Each number is 500 + 50 x the weight over its row's rms, rounded and kept within 0 to 999. Layers, rows and columns count from 0. Numbers have three digits each. The size before them is the row's rms in percent of the matrix's.

# layer 7 MLP gate, 1216x448, rms 0.049, rows 451-522, columns 320-383
094:472477516357450469471487495583496426561476563479482567512523513486528498488429483496505531505574560439474552440682376563548509462413394489469482529556420482523538483496491494489571461523455612
104:483427374486526473459489542554508486510518547465474502602416517467420523574456445462406510420489507505480469479481484530565506503509446447503502454454558465459478537563521462379457506457489483
103:537602392476468478547531519547541510464532496503517475443539510542432605538458438426558588554498516402475451489430558562400475596438454519455522484482480522555493512491490429460553466515411521
102:506568508450461518369437529491428515506549480453493549541589498418564523471480417475540560557551550567506466463577504560503487557433450544489387529438410447542549505480528525588502528535475447
102:523485481544507560483431557487552444529434459535452552464427403533494546582483517422482536452516511476475551537549553484433499521397412445548520478512474534477546525525507470517548527475470393
112:502510496492558430556504565413439493505488539469625502543596465481493472440449373530462477522446608498465487567552511502479444501523486424521507454491478482457459373420408514495573431452547519
089:545600476477518554537493499405510548394510561522444461489445455479551555566547544514512470384525495463482448526530516617486492523516479549583488462559513419530404464667518427471462477419526520
082:439601470545464536381501507495553538565518506424428538534499500533457573478482457544596464533497576512443592452548553494515503463427475438538486499492495517493542443540485410532510501405455497
103:638475395516392433434477492541562479534571575466588476496571455500556492495434465518462506519451612450379501505498412517520447535504570550489426564587612523414492436513534467491423507446449491
102:497528540528500467591425534492563494430395478525552577489550546462449594493533522494487557440506514426597517504578422546478531460456517469490570534546474478380526504482462458569474455559512425
088:636483475522530541543493514481504517613519522533529559549530492558616549501503513464557498566502537547405492412579461536537523465441528500465502475506456544532552468573477498517527614488454414
100:492557490468479488471510415488568513497397492500472439640469471460465559523485471488514454506584539593569503426523485507499545550577515585514491461525510512575483514463484464538515524525495561
094:419484547573496523524513516441514508654463501532415561599468482509451571427460452416426532509408549573446582542535531520552491517454603628544496546564504498550471495513452453422423495442514477
091:545574360500424501549596423570495497526548441458403516534537475521482491500576387468463417418565451555548465455450529393571506612431466486484491436441371494501489486559433488491512498475591495
094:415618456469532572499444519447415373625460553485522480481521479504506568493504502444414525584403470497543546517502470427516507478498470512560442482596347553514578531556511483552444523527461438
089:511511453567503474435519431587472514498528483420455464578456445370525489524565426505504543440530574584430534535547456497503462510489382522505469573522521520474523433497601474457541577495449510
093:547371461477534545566549482460426529525469542457438458552468505394487526517463544443369452506555462527421537439489585571524468456491447497528447490532498437514584501461482494557433433566463466
104:414531384470444469463530431498488551567536474521501573516571504426602519484559459466594633518486558538559496414426564481525453543526531467525436499509511474542423537519504407437452448564503404
107:545503458421495494560524630518508539509505526552489579416512583565449552519499487471481451479473503492492456564489483471466466529462499535552467402463524432524404540482490508574542543569523502
102:434452465484457597470551478603528430505470407443503472538540453473503487393510475506550437559481566639458491452432524523516562505501436504499499435426480465510471554518561475457460467561530590
097:555408487521544514432450451488447433479506527486450545565506383485487490486472492546413479389511555462436524549547494500482350548512500381524435482436555525523496530448523482514492504501524588
093:466521517483563512422508552498520440469577396511490547499527464452464524470513497510447427355585527505484512515554547545477496419504423432488548479559485516487459451441477448442503481492494486
086:553475467479501484421541434544429487492451590559587453563633440498532495492417494402539455483421456514607466538507476472517454520408484481485507493436444463488444494462400447446512502472549519
097:583488471529483509491528474520439496516471485511500598535551493427452507487536451508511569426528539510516548491493393525543407608547416521618595478441443496485514518464443464433587507453431553
096:495469479552481402513537451550446521495526474479472534517505512362468402567553402469422591493553468528525467467515415512548547529541516487472431489402422500540430422431527456405463529536504482
111:477505499504445426434570410498567407580444683434520504508464528533460526464492486510554475505500495471501569431526374476483596466535506467542464551461445477574436470563374503502440475551482457
108:562443517476514534476577454488505529401582508523507446476517520555489556445558542547542578531566533443406530544531454513523497475526504569524416528502513488453499468461531462510502463465594503
107:405518541466518491471569435498483572580512544494424419485489510493558594523483490461471464531557460499469537473549483518501537439457516478562470527522491478633454479492522480525507551507421498
099:459490462512539567405580503530522530486491566414442500579461458529549519427521587467514508452590557469483539476525419503466476426513493505472425584365489468582502559542518503399437510527559488
107:493460566458527458454527525509451514515433496452556523592491502479492465566477504579457540420397489479470558435494456516494476474523508457479471514445394498536536561554419474497508527566476462
102:562464519483514478467546542524535576543513485386508553538595518576470555559457553482521484447491516553525442533537470501518390557505466478470542434523512570490551523422481439531437416595462582
098:436489492508527529496495482514530478532486507488494402503527561496461535496456602621480431440469580461503494502387503508523518591526513464514540516513482567373545505498484435397481445521454496
103:523439497506509477455531409553476462559507528478502457532592540427477542435517352491501504497579536437385568457517518553456417516406461521484507524532483585551398467533591528601475445526459462
098:479478574533450533440484493474504498521523446430531384553533468470490529488544597522531540521523627481519504452545486520561458436479471396608522472474579567499429506538415436574443414558484415
094:516473450499523409458454448494440536398540494507428537453502412508484470492519441515469470485526558487483516578576545418498482448531508472463520531560506432489451546482461483435534527468532542
103:501505451545431447428419482563555487437508593447593508544438554517441612461510509539517557481541516553503493483438463502514523575572529422483559506479450423521449415390478432575518424482373513
099:446619533412523499534474611464471536461453499522527539479553462530477510490507565553535478412502549483427504563488509520495483451516555533516534516527460533527507489509581494410500538436515445
092:517617539491564465465426464535488443435448451463560450540542474472491462536444446497531491527543491497518427470621461487498495519579476469525522539469543481476450507449476455538577478492458527
101:480538541504519423598531514470474503488450517417522542459548482519505486505586591545548466492546540498414524522490405387540489510425425490473566491585393500508547572430527426485527455422579457
096:428497517436410487465460468555474485481403581527421518529516552458515489392568442484517501502465538491439469455583489478522513557459577498488424472437428609498518456458499479601509478518475518
101:486419500473536528479568420502544480613587546464430519444600496575595518525401571539524459474586501452513476474488443578500529531432507505462586544493494612475457504494484489469445386451484544
101:435511549529515416555560382497553530496561490431530475522374475548610464469506453495541409539524511546570559499560466514430484422512429483391429516483531580510458489542487522506399470447539466
093:528475532570529529524514438491494493514516515514467411531554515542579451407490461499473475488543506527433642566441480507464522470472523488614434483478497483503512537516596485490508531476510397
100:451445398465449596526579447493524496517500472592513489546468462489487577480439548480477407506451513463471535520425510524520561538563541513501502513550461431456460598530486526541542468517470430
111:602478491510469447427553416451575578537498545467485450555499474481596500504531502461523557456537486505501435537523495473516479566397472503472420494583438458477567483448570503486582422512529514
117:519496484581487517449580541529543559514493568419554453556459491566475487476490443428456413467504563407432561511468335568524438510497521476399496470488483478648461503470562487598489518480549535
104:582507477438541598431565459570565453586469479461521610625458502435562533496575441462460456526521524434478453514520351508483497512476468562530431595513511483563513453589485479521533370459531558
106:445448558536578473511601474434527455416513456457433480497525538490572502513467517511489523462484518520539387439508481501480474479500512575544512552538429526511438530564434418529537537519502513
093:442578407421421479552545401455408549516433490453524547511487405526489471578486465433532492465610517440577543417436555425481433536367474473476492571498400473542496529434477525438504510510462488
103:505567510518447461539499412566476404535513549550475430528488467510460495471576512448446521459552473528421513509479456533436551541488458490429531391511451473426439514559392500547493467480445535
097:485436513486437524516624485564489533546523433453510559436468320542475519526429514575502509566572503428486520512516457497412599531416429394496539499494513568588537534433450539513486442487504465
100:530476580542418544363618555458534517522489541564540464535398398443443538459480550549498498468594530477454497482517529473498444427417519472521445558572531530457451525538487454463503412491457458
092:574577448500514472449475582465495440557575501523438493518453482443451548470509505447532492502582572481391584459595508486386411512502517608507578509527476492517467429564431469488403476418459461
084:520534357517475470498535519500534549421514541457583458538498445406543514424524490527461543509536573511478465571476512498512511471600471487497522478558600491592460493458536443512593466473503495
091:560525500555482505475494503497484464471404523503514537385515493496522565447466464511515376591458535481593534592488550425508540472487497515498547526532482443537560455463510441440500470459474494
099:450503477496494503451597655541528443542573561491501507592546476531525559557506508543466530596511564502523373504510425443520636535576486502438591376584542534488506623416519454510504580432477395
100:521560560526602511458545520496560513484441447505447530498540570466552549434480485458443567495486459449397443443423486515547500464458553491490470470507493578413516543479479447536420534577510455
104:483550519525479576518542539506473443556483442449495432413503568449485459463439490465484430508414535464449507561494547557464384447536478548498487597551560514446500413498477449574455485462547495
104:482603411445557454525457543531463506511498392594474585510575579475545531470474482575564570482440604495506506514422494543558451536545408457468430542540577459465528495496479441465526477527456475
099:458555427489387528548467534592413503477531489398371427519508533523509476455400438491450479539487518451536596434516429539433453563597465511579528414496458442542455472430551493551532453494528463
096:521582479512563524402474518454434513490483486464533637493469443506532450520444442520543528582432552424531533494466483578549509478477469480458510506492564501635483502594560504459564485529425455
105:448437548389394454462563483520429519476418457547508535577366438410505512567504547440589536511487462443462484436490479471508605474537499378522479526562409464542508461473590481514441547460509486
108:412527530451462567505494500540469533375493447502473525516506431467601533493495435446491513559525463550452395526390464457515404450461497470585488494502505464598460466562507491495481409497436535
097:519436469517515454531471527545576486443594546427529526507572484546508504546443491476598507442565483440467527484472487522542495483473527460454444456469422445561540494456589466442450429470512448
109:505530461462492496539467550422473470464523513492432423538450432497528552535573541415509507546449481675507554579465523404466573518455422445649467485561548525516492561512602431521551490488479401
103:485547507570509476448490513522545474517470541522572493554436501377464514412502490475508467484453508532418568546541509519558515565400473500452578532492502569611476541558468471434494472491504460
104:522495474560508525476539540529494536505514568533534572509470431479540450567391518468593514445588539400544483438489485484499456520483458440552460453667536427509504465502592400490491438510507448
111:500616466433500514481537478494527531520456455482437520583527435464495428527413407505563497552486562561479518472502461587501520489528474535524462496481510512545465568500520447506496514502484484
094:515508426559490397477525419523539499440526518582443546506502515483511459460486482409457462520587491505463522503526486526585415495503477448480535543615483489518418362448528470409494482495555618
115:508527508524446506462561401530455555547461579498454556580491548409486506455503478497470514422517501521422508564560491532450476538480609473490483438587535556510451444567522468531510436521497473
100:536502523548405492519492454510491546415502510499585448486494532437440467490476429505445488549434476518466517495518536439541528554569520424555563520463463545554434471548516465492479503534479516
111:580461553533555527576465613499551547447593517507422416553475551498535398517545488492435533478493581600491424474561508556509502477528499531518502415503473473496403603516591394506576509482489433
# layer 7 MLP up, 1216x448, rms 0.0454, rows 451-521, columns 320-383
100:531499432515479493594462513549439585567438502404539542462530519501437459580512445479547516456564470503532507528485529504507506375504499616565409529509552484548437613571656491492514498469534546
108:540534549432492509459494404430476514542531569479460403504569479520557519487431584455505557590562550559549481461457455465414477500445446442457439459436408539491503523575457442483493508529427473
098:515435573522565521404490621389577499571498467445568441499425422533466524558551427462490513447514469581564426518532486497502505496504449554467475455425433485451550525499490433505456480475567524
102:530538493599478461513524434507578410600550566438472481444450487588504487554434528500436530506608504506565519441497466484542444418478450436382538425479552549530495432534430502460500556518362629
102:546550502502494551386521443494466495452487549506547477464546435517511524445559522498496450468567562389431541421451420474508504437483516472481479506414558519539546548541424456584508452534546530
111:499432515471522450598556496518515433478471495547476416461438515569461572459495482475558500496541524579533474468623524585505479562499555519448564457434486558468533509562478500504469492488481513
091:548529488446505460556409631470474461519401485552520463523442477498470464434488496557505404553465505528532457506510591589544556570463457458537460502412508507467589573521470489522544418583557573
090:567457452379468475556494540548464426496472506541519535500556494456487496552446456505429509402574477504530467456458478554643477569503490536497485525517437518522470530430449533502495498589519528
099:520526513568501460500542406524511535454509462523615537463473443532364541559493422580494548443445576509527479609499517415463568485592465516462500505554535528482453455431532503539493517510461432
101:453475577444468435543416479488543456529577520507540518422487435530524518471475549525511506504536514448445484480365468465529432519420479486521485433515538536479494571517498476468492540541489589
094:444483538549534413542495491399553573441452539396515495565534508545472419568464606506536469428469401458525437593448542455548552542524537407486399431472517439413525511403452492494457430583507485
099:557537558479525549407435403456419557574394517479490607544400582517406496431488461415589458550518551521501515463593450474539510428501447522518485462552476544442452538615520464507492442628530486
100:440457462542518526474545455531432531495398549519580444496551480454462556501516507520503428440503532516486420560521404495487460508480470497472546518466525562426503512523558451437465545414456464
093:499489463426449431463469500478438480504546548487441548483520490550449579481511413456471471565585512462509562397524446517500481491452535541541464499392495579581434490594530534495537480414445488
096:501458441468439521414545453560546504526421507498528522497575504503492585524521432542566490459543514475507443518629488427535507528373554420497496607438512462592508494468524490481583506479504539
093:514613533468593519416467480500447543467542473541473464493594524501451498553429444529502497573528527504500367421512482517455443550504457415472497414523512548534494511506478533564574516492481534
099:507482467461503446445487482520460558532430479486449440604563495536551405549554444535507415478467465515496537569603586499455453546465459431521537541523494453518552477472425558540467477475472568
101:475516422520531535517492555525558521483567613509479490491613455495523624562462482463487496564553550442560474450525492482543459516454547533573553481457526497529511523471561488510564464486495507
098:567374463527490555554521499453528424501625522480524490505397471500616501401473495572508451541528503577524508454431506471526530456519515586536482545522565553536546548526531440463528526553488519
093:538519501579526440524526543388540532460529479447578487518423393583607471453473605528520511488426501538492495523540534532488568398525494528539540333542526406615432531440518560506387534438553499
095:455524478530572470472540466460533480492524519525459560398470424530531491510544500491508523422628448498517447485488409353535611589498518516423521557516433493433564557459512509510507430517550494
099:540475540443515481527498420483449552444446537525476405470475440459456528473512468489430442500499485520509583490543550389594438450443506579515450648431524407456502609553414497529445474421434474
094:506530552424519562536523582629521532522533498485515564513468532444530550418501431513548534439577588426387409449530547541555390531546476525481513476551495513461509509487575409431559516524570465
097:622432411550533430565489445473525375446563501624403455514501531531500509481523485549535432567478462556471483483555465492476471512551537504498508528459580569485433489536486447498470513568466443
102:431497552506579428510509427510426450524415406405498458488516495440543546454557535456502521536565470529464557559513525482475475510556536544475403554392367443441511414416455488513377485565556516
104:499454462535380530551501481522508483480397523581478434527542420529454564565481540465519444516569506458549544531484401540550447509437561523534520513581595535551444444540486506483517492502416403
107:463492386482482600550586475588446491435376482537573464541472490518478390404449471466552502600532525523434536502505543512536551560570563498547423446458560491597482448515518463441497506564453557
105:409515478504483522487412439491544411534429491519509498490447541559532579410560566525481461430464527446499605569490584598485454566485506487554417525424536431548503526528555535537426443438455485
099:511464485556535500514449543477554562498447546527469440584588524492449552587522521518420442395442580535472452579419448455522596493455470532496427602547561563448499542422496450593545501530530497
102:434546500522478559439492483577500580567475555496608562464592590466466503528438531499511540509528494496413457372507512478504528535449462476502575576471548536503420525604469487517465481366496562
101:485491443480513523443533406461507446526519470454466498494512481527558424504494521563501426586474527530561402516526474575523569345519458605535442542555538409479453521539534503487603464415502424
095:557521478493548388501524501486496510490406532542575494527538464574625427580463495546522492483532524491407508536492536485514504426459493516493424529464490503516482517609539463621503552466530474
101:538581525497466452482433507506449514499516438514519525565560476419510457495419483520485517449562538455561565526457412482511457581490524533499520573492510635495571516453606537455462590479500477
098:627485482526477586593569539447542459500492507439573499417492504445360497561541461543452467531480501512505517548504503535430463586408587538493552487541511486535520519475472548445552503571535507
100:510519440450516424562485472493481545505500498558443497441500455515392454540441506551473473506520581478462468486474507517460469406478557548513464454520581442514567500554549494451476528455482505
100:555515492516522537495507520464507492494525486448503511433403406562451555519474422436610474463521489487451477475472577539434567480543496478567541438497519465493484478591498447492473598505466496
103:475565543520514534524520436587506583505591370528530534487541580480486437396527435544539607520474524584482509502455582473590510518545517504507603476510500474521496569579533487522496453514549506
096:500552467558485553513553494402459461400513454537491531429519559455530446569554553535458550526447480530501579531511532478501469484590455533495533527514535470449561459476451550557621607516496475
099:492504495548435548479563486624541487491493387464475484420524479461506593436424376437479446590399497494536482537566438456537530552486411532510524424532504494549496500490476518549558517496493513
103:511457488487513513497452443470511455418543474641513478443459439501541460519498549521536465461392515555452436429458510546549437432532452583522522519556572468488540498536419500452533476589484490
104:502451499590515459457475471482602472515613612512479462493473540480536506492605589500457489487528542495454529447437488506566450419455413527407668424495432524462453489551554543505509454480345495
101:515464488462521506494501478426544495485541480463611477576536465501515425499442471432448466493504524579497528436545386519415526492533503509376504521451498569542481436524508548488534471465516470
100:512514411515475517461510532547480525576471489512560489499515495498439514556517466517529602518527415499460584544518366473475633506471582523530512403573531479394552535553464486508457522615548484
101:523549412465665572508548472489512537507501467506576509453450497471526472553461612470594538536479476519410474519489502477504510386551536465509418512515513474424465436497573505496527558534589482
102:497470490428446567431452366461463540522561472560476565559466464550576427557592562474527516531551487545449512424458416448469515511479517517529494550487442527507560511440534562465541522474470497
112:487531509395440452588500519546467559492515574556484527515455547481550549450530454483523554507551448488505496399509473525418439521528501414455532455613543516514431497558477463495521511469386485
103:568657450508518452536514418571549498409436548527482514446488482616542437486502478439631481540525525499468498546493566438442455475561511474523485522536390528509487415472495518556550497512494558
102:495382416442528553532541559485597559576574448470487538511484449495513494555460504494534423479542552501571393354508539472493479509464505564498593466521468447490491559566464405417520469531496409
099:528464584496555459505513484435527422478473501597522405422447532450585417523519547465519416340447468504521506600521526505502524592551504459493437489477475496466506528439403573535498454477430545
099:462564529539442481539515495392513494477440461457502553533533594502493438467500507422443516554475452543463543504570483439515495491465427490461473483515517485360436493538550526412448535526430541
099:622565554546568480425426421490482472491533560428579499511512543543492506426496561502506551476507491528491576493553434438516461475559569560480458536469418465519420441527487481515448511594487554
100:512529521494534459459471525452458533489465465532458570448463559511504502537492529496484540450420477484425531513520506474515451523536457447380530498508520492537441504505523435490441456481482439
094:582553400506434425495478573420457454563554537570569560579558439459436592518482466527522518446546522457549476528459407482521393538573514520583547468523562501510504517586468434518460547539409515
092:506371536573505448490539467511526511507512568458487580450511473484452532387503497607464536532505519492559508478492556510543456449419490456570470469529534422616522467544562367580458522523470480
094:595570572544528526450564547522468493487462536444532513541351476484485450518541443517430552520559497518446540521566485457491496470546548528567452417525527539486480512537554532581516490580431392
104:444565500518455599411584511528467455474581487597411529539563413485589535577565500499555451485478510540392525335505512512515592474531402577473512544568557502526426521541545503521458528483402487
097:470597559537545463537455471531539590523507457424451524497560583447558449523521458464602445495392507491459574528516547529485427439458460496422636394559506429511558587444502499563490437530452446
098:421450446517463473463475489452447466501407466541555464527537461512576469559503423441519512581516525502498556572491512510435569600436476542527497555533438532452482518469516493516393560511509428
101:491543529424530512441488566499455523497607464471463463573399602499425562562621397393494496574541450506494429546454484559561521458550539478405520387458473506459490560484596492447449531504461518
098:528607573495514618546433467495471542564542559534497466567501567486405602464466511471464399540474436501514521519523448553460517502503585543463536525568391477538538425473454499617418479491460462
104:428588489546468502561470478435427560528510533433441527353485432529507481489484467484522573453402411481511407417455496513584607438567461526482558435566519511523601457499364490567543515479547479
099:439534377554507521519465450405578458506476425467431513541462479517587405547440524531467516460415503544493516474461475479590456587554562561506535494536530526499525512481446494446511428583573524
102:532400563520539430419528536453491458399516463506490494528509548521418437476449494504440590513508396465568476557513518533456539480530465511529462452537453472467515440482546469475407541420485510
100:436542473544443361613436620466497640524559644508440481566625559507551563539465494546543452497554565517555487473532595455610432454538483508521496483470555454549570528490539448499506486466523437
102:564426529459457573410549423551625485440429568465505532478465509479494444512494528513471558553469495511450532450485463511511464458468535475517462518416482454531588589566569476583535459419464590
103:446393492464568449610538485508457486493442524518486557394556540547556454463482470585491559538600470450465569457535465473552602512493421504468456449478480462584521503557465548583477572507533502
101:546572465485399572418435504522469594473419551461537500510549466451432503476515482497445553481396449459463517509472388533544612540499438386546510538445460576506606360459507493438472517437498575
106:599427503508560487565541532551521478418617469524510486533510430549587489527460513488520506474540489472380550519427494520408496477538422457474536556502473440512398440457590566473516468532556462
098:457470519401536428566509492410469475454501420502586445509524434506411561428478414511411434496523483457484485533421484473490535555478547525475591541525531482506603522491476473459485536520567470
112:468526537547476529545490455470467464398537515625425493507433547544505540458530542514522514544590480525506489419563450482460460533504537490602422494520502505553469464405462465455466522527492457
103:526436454453506494577506516527541395426438540454457547523521552547574400517485443547497483455446489448458484454572465462469447486470510472538508490463537514422450544512598473511393442535440486
# layer 7 MLP down (transposed), 1216x448, rms 0.0389, rows 451-521, columns 320-383
096:516513474479544530456473482487518491578665492529505506477445565450557534514479534515533495534510441482483567430532477522530472621444466505460450533613460414468510504463490675515504612483460488
103:498441503505484477479552494589524545464452470473553458486589517420474514568512438408418475514509568474486474503554421497515431500513451444569499468439568469524479510506528472493517473538540491
105:542578527533546494532547578485500553583545522437562560420497468520420539555477581483452534558516388477404499569547435512464437501480446576462553509506468557534474498526427552563437586497515493
101:557533460531433468529539524445614577538513573517447460584499521548422449522495550449586433475500441500449494553429627486491518488469442456507553528487493516465458565451451513446539487464539510
103:524495402531545531435470509420559469466441499556568561435546485484428499475544509530504477414527476495547479414427506493513462463430499493459498557465423524490561460592487518591544556451517534
108:451473543508483523601469578485486529491483429561612522495366529455569531517536436470545463574491452550472438476539605500515389574523436605520532519535401532443500493528451453511467451506612538
090:561446640439521501543531514441420484461525518570482518598436585535508444523535458486576477469551351636463453522527415550512547488461462529547543468455439548494513516630460523450437494546494516
095:514567522437414509481554503521423447460384528623514457482482432502550560436425503534545453560549568532487463450518467560569392523441489455470449458545425535542501433489498486456560453485551548
105:434508470523492424534452628465458399519466531494587591497396410397462527480574475511505492595465517458647507569534514471469463422530587430485450441558672480504513502406584571542476540535536463
103:598477490513465478575487569516504533447489497514492513569488565397462560521549460486500445523527409566534480437438592600468515546448495425541508452583531471484500438444440598449454401434465504
095:575549479536469529518491482465529537578519519541534485507496495441471454348452436367487534493437409402575442501534464496520541435465440500531520485544488495465506542450401390452427479494465432
102:545436576503465500482424530446452439526453554465488529542447445450490533565450500628438565428514545568485504477526514416581529483533530521423438564535573536532467463465521328585581545546533496
102:411534515460510542512559542512490484490495526594540537495464541565620479494506481410525460500496486482514425536504532477460554505588419515499480487543508564478563571493409331523546598427475519
095:513532478535535531420455476459506486486485534555531493429480503477540464365564592495477517468488488466451546497549528569523493465528564449482444494518545524535435547545563518496493469477550398
101:552505508442528501501568558508536486500606526538495515533584476520457487537417381451578532434508467504453463490518597481433444547453527606587532494437522475604465402475533674503513479476516445
094:490417596467479608515559634501596503526465474567589607495507526501502491401471494412481542514549499526514511529495492521438603455604512597548511478480504534517475449466511541627458567502437601
103:403424431475501417530527470480440456556589473524447599600513540575553538524601460463507503515533384498487523500548510537472443522481471505476467538556498494519470539577429493456530461479423468
100:444484503477494475625465530540497565504544419522478450485442402453453460545551513491499544498538559538460463426477544601527504466450498495516530565410488474516452470473494407490503522534520420
095:522506494566470470498446616534472557523537473507468474436505495499486503482534492542536488442415532552510469467487458603562458601452542473443571533419484482511426434510507539503554485573536512
098:494543488421613587527413522506473404499451504486575491511515623396436486444469542555529494495466511501429568652491503557535512465504355552517453511440469498528463484559596521458561486563413499
097:489455569464495512511442454515488465492484497519537543519487504474572584545457486518480497569471484514491491501484416406571488513416407464544468502532430480525453447458517446512422575529426462
101:601512506610527445446447500522531449481464406458511517530537469511469479445470522549507476521505541524536556482442470488497478466552456523438517478468556438474572516591496386545485461488470543
095:543484490548525495520521560602483485511521491572576464509514362500481498350521499425499428482555539531458500453531538388604534553440464441470524508511463484559458485571506400471446521493448539
101:532490530548487595404469528515579433508551500587411423420612453538511473532599503474565450525471446505576531483442451501525460532509575505441414503505528490445480580518577499476457561448469487
098:553566442485527495496517499496493520515434536478501463567506531468489370486469457461491512467514429475468512501600563441597548569558469549545533518494548542499479465450440519473448478476595497
109:510460486390437505467444621460526510448527487570461460485397461479533464489462522540550497520506428525569511422459486521529576538568469515487542489478527507439468562464449544524613514525584490
099:487458443477504652524477456449550502438512546498503536445550495538593434478455454519536521496527247429481505514469485539595449573528452513492382487514481498484589489393567571540518440458457518
106:550572508508518546529438569571433514490483504489482440582452458601503531466462503424467605554494507515419550480497507493614575544505479509477467449565573476487533516519518623577493523535447487
102:424485476545507451429494481447428453514479445572486548524548470523504581522565540348534471465460379556586525610445585535480572437477480516524436580535521485473509503547480586514514551556599545
097:602457498351503435516482488500559492490548506522552492447431540535414448562534423580544524513539525548470500534474443397503553549491574513464456529425523452457492563484486313494495532436519458
101:553470451570546420382494558456538494494529528422493478480561504437442495483530490537468580541538558550477378485531513534593603453525480515530470430450520504539520630436451426406508493440545428
099:540472484440592449525543421439490446564481541592476447483511427487511493541524528513511597482505371466471504488427445502522634527429552463474493495339570414441428515374526465438543555475467484
107:446451430551517599473514512505440433537485574453515531539501403549520490483510503467490452491425475477494545530549442520430497510464479497504465598505477518533418443426535441608476489561432498
097:476513483463535582541469459438485455461463536578527507473478519490489512375509557540489435434499516444536499551515436566425421534528552491420508502521481504523590501507505425473505490540559443
103:449421466476447576507522501523436586465574454439461477564554613400504468427491537515476582515444526466570473467481467536498446473497487525508499488464417565468424550507502466569540402525538461
098:487529513528413504478422437567504530536506545461531486483522446488552541588544535563489528409465411383489475599497507597494474526491420454403511469512428465514530484396556595511455461526471622
108:554440443482503504540436466587488433491453497519568545468448503459566524502553538468562547455483354456526506486545629464504555508555549504542535485456430540516546422606445473497450501547498505
100:478484478475477530471559480497568451516515465500429565593487373502554501483516492491488510472464520475396508446505419556483446572430562525475544476521519520512568467521504455531529472522486500
098:424490541551500535483475490512532493458534570513472497403558546417429511483476508423523519443472620488546513539504463434465509494467544472540457506587468483469507527553415482440445491442537583
103:547507588477493417482550428545531455465443574525498529420460540491535622499463556431508466606555455493422523395520553464520496516487562534571509486626382477553628525596456482454428502499512491
099:561447456480460457503550453485462564555600493500532490508545560534454515583441533514602449516424354535454457615459468433531522504481467595483498556582469485452485447486516542490513511441521546
103:391465519506472505521460532577417523537550425505464500599522528452522491484474444411512576510496481466539445519511528507469507553528460543467449569606528512514564536442462521494466459558511420
099:564426432493530525469448501502462456481546452489523360594450504478578440466462525534412564470425543551456503515613468455537439595655382509479425586485505540521507487480489411497529485428435553
103:564498528495373516486556506505440505423463493480461522485557524533473467541441496485468559494495580485490470484501559490442473525498470548491395442665503390490505431484502532493502479454478430
092:586545481471531493508535470511576380435502487518489585546551463483590494593460499373535500572558301546470498462484423532486490471530545492505405498511474570468480496457554613485563447524495512
117:536523529468454507492466518515526500469521512533432519509497492482578458425452498549464483523541385452486522365410572443451463535537538469563526460561521587519479484498402511489549481548485521
102:491570467458429532475529576510498512507464502531582453508510452528537427468587536511532523482538419487439545537551557530541445469524417449516468480487386469488509468540490688404447500500532502
102:561533414439451506468578654500559510613576586481533445504513528455561533534522487503515523467472389515489427532478464508547460585472521502530550507491432491616465444611520696536440457480497501
098:527425504523539505556464496509470432504519593434543563530455557561517444476481547504511493461455469542476476514430468459460544549607543456556450553489531553454477546527531337555556447515473514
104:625444520459490451472507452544437510515499555518511547554603528542469513445425499493539533547430484429593512496435515523382504506465596522541417486426480499455469481446481519407501558528575488
100:553515503500419489545502503560471548508494505555512547549616505512438584545477433421514436579557402419515521475498418509531452505432458389534543420537496473456534461428538550480492480450488448
108:506463437518594497472527555456509516520514504522443555436506445419608506487415561465472532594440551473467510446396463477569478564560498576485557550477539519461443507633603492634527461539474592
097:476522549476480473460575557606503575480553552492565476500444524455532493455469466403486505499582648419512522496426435469475413597390520480542373490484423425485535533478503425491483556484481511
093:496606437468492495552421537418463590418545473466480465519516529551559434475503530415535508546575497431403524574532486465430592462525573529598511486457513556474542536539479610522496435542484520
094:487469530500490522517496454609592465394502531491513508551500533542466469513519493421383580534547475515482515483514465575520528612464415492459529538461464484451432579571506455519570504485456472
102:539530507539494493500469498558446437554503456509561533441487474382453593503485376582337474454464551479508565450525468538538533524562470550480515484523471458495578550658421466524460416518419518
098:509476565478487568518561508534497591420474517549490528481505571509493472529519549471552496537532392434508542588526512435535442411437492486399588475498521517467527479453482576503461560549492433
097:495506461419499460414505438481509477488424513510554421537466527502569452569496426517438520591488563558515396450371454540531484526528530506576455416485487591510444556504477448513549552515389437
102:521525449487579520570513472525443547579486475492489454469421533439403500558480459529410517585444472346387451513550586531539508424493426476482492482421465528543531545395541510484503484466497446
097:528438489562526484535488494462535464440533477478403471549518413503594522499560413432538514458512425546507516517564548521502476553483464417509525553456546480438483494409527591470483441562451507
103:485512450492564482500487398462296519459490485571463508515524482543453411577517599487553450547481419553467556408492554456574554537494483496532501582428457590514518410466513576463560451511529555
102:556518495521439439536586459582536452488463540556428486485373446466518540556540542468596496578489548524445497455583519398473548535497573408476509496505556527545565452554503488436525421527496483
104:400498578435477486402497473486348486480517548466511512500492556555483485496496555437475548498477297403515401431504458483586505562375504446486548509484509490544488582516510588479484433494423547
100:547473512458587457554467437514382526428449565454451395478496588490517506481460529465438467490435561581483574484436526499541399473468532505481484483590542558478476580405477506531551409526515480
106:531436505537530602423611514554500498519426596533598507556440515520524439408479525484526513552481448467451605524488443436578562515485534623507517439603560489582465504465571550499489434439572542
105:400496555521487520556487576394518533475459386375535441479546454606549476556636479457482482546612555595433546549430503616513529542491442531507501485426508484496626468524519513571481522620550498
104:587600393472454516594517524515538493521492554565497479483475328523530512531537510474552520518557496352522487570530442473529571495536511382558443428471490505505498454521521442453523497521581424
089:517484526525501451603463531443425444569476446546464522537481401575595499441488442492468518450480321525478445570492470496474409599475365442473590486474495504490609471508453577504543443536469478
098:504502553417551525558566514499452491565548524508445530438517476424447503480507547471564532578464531490457435493559433447412542445614607463464552505482434608532514546508516489499545481336571487
108:532474502498505589514544479441483538506512452485478455526444453472546518510448532446580521551490617536535360491532502409439576498544529399538494532467553582487494380527430385551575489483467404
104:533464575452540414521497498410725482505474520555432465533514491549487569437527510578428459569493572503488563533487530491529524510539548528523514464475562485511556477501468407420523476517558406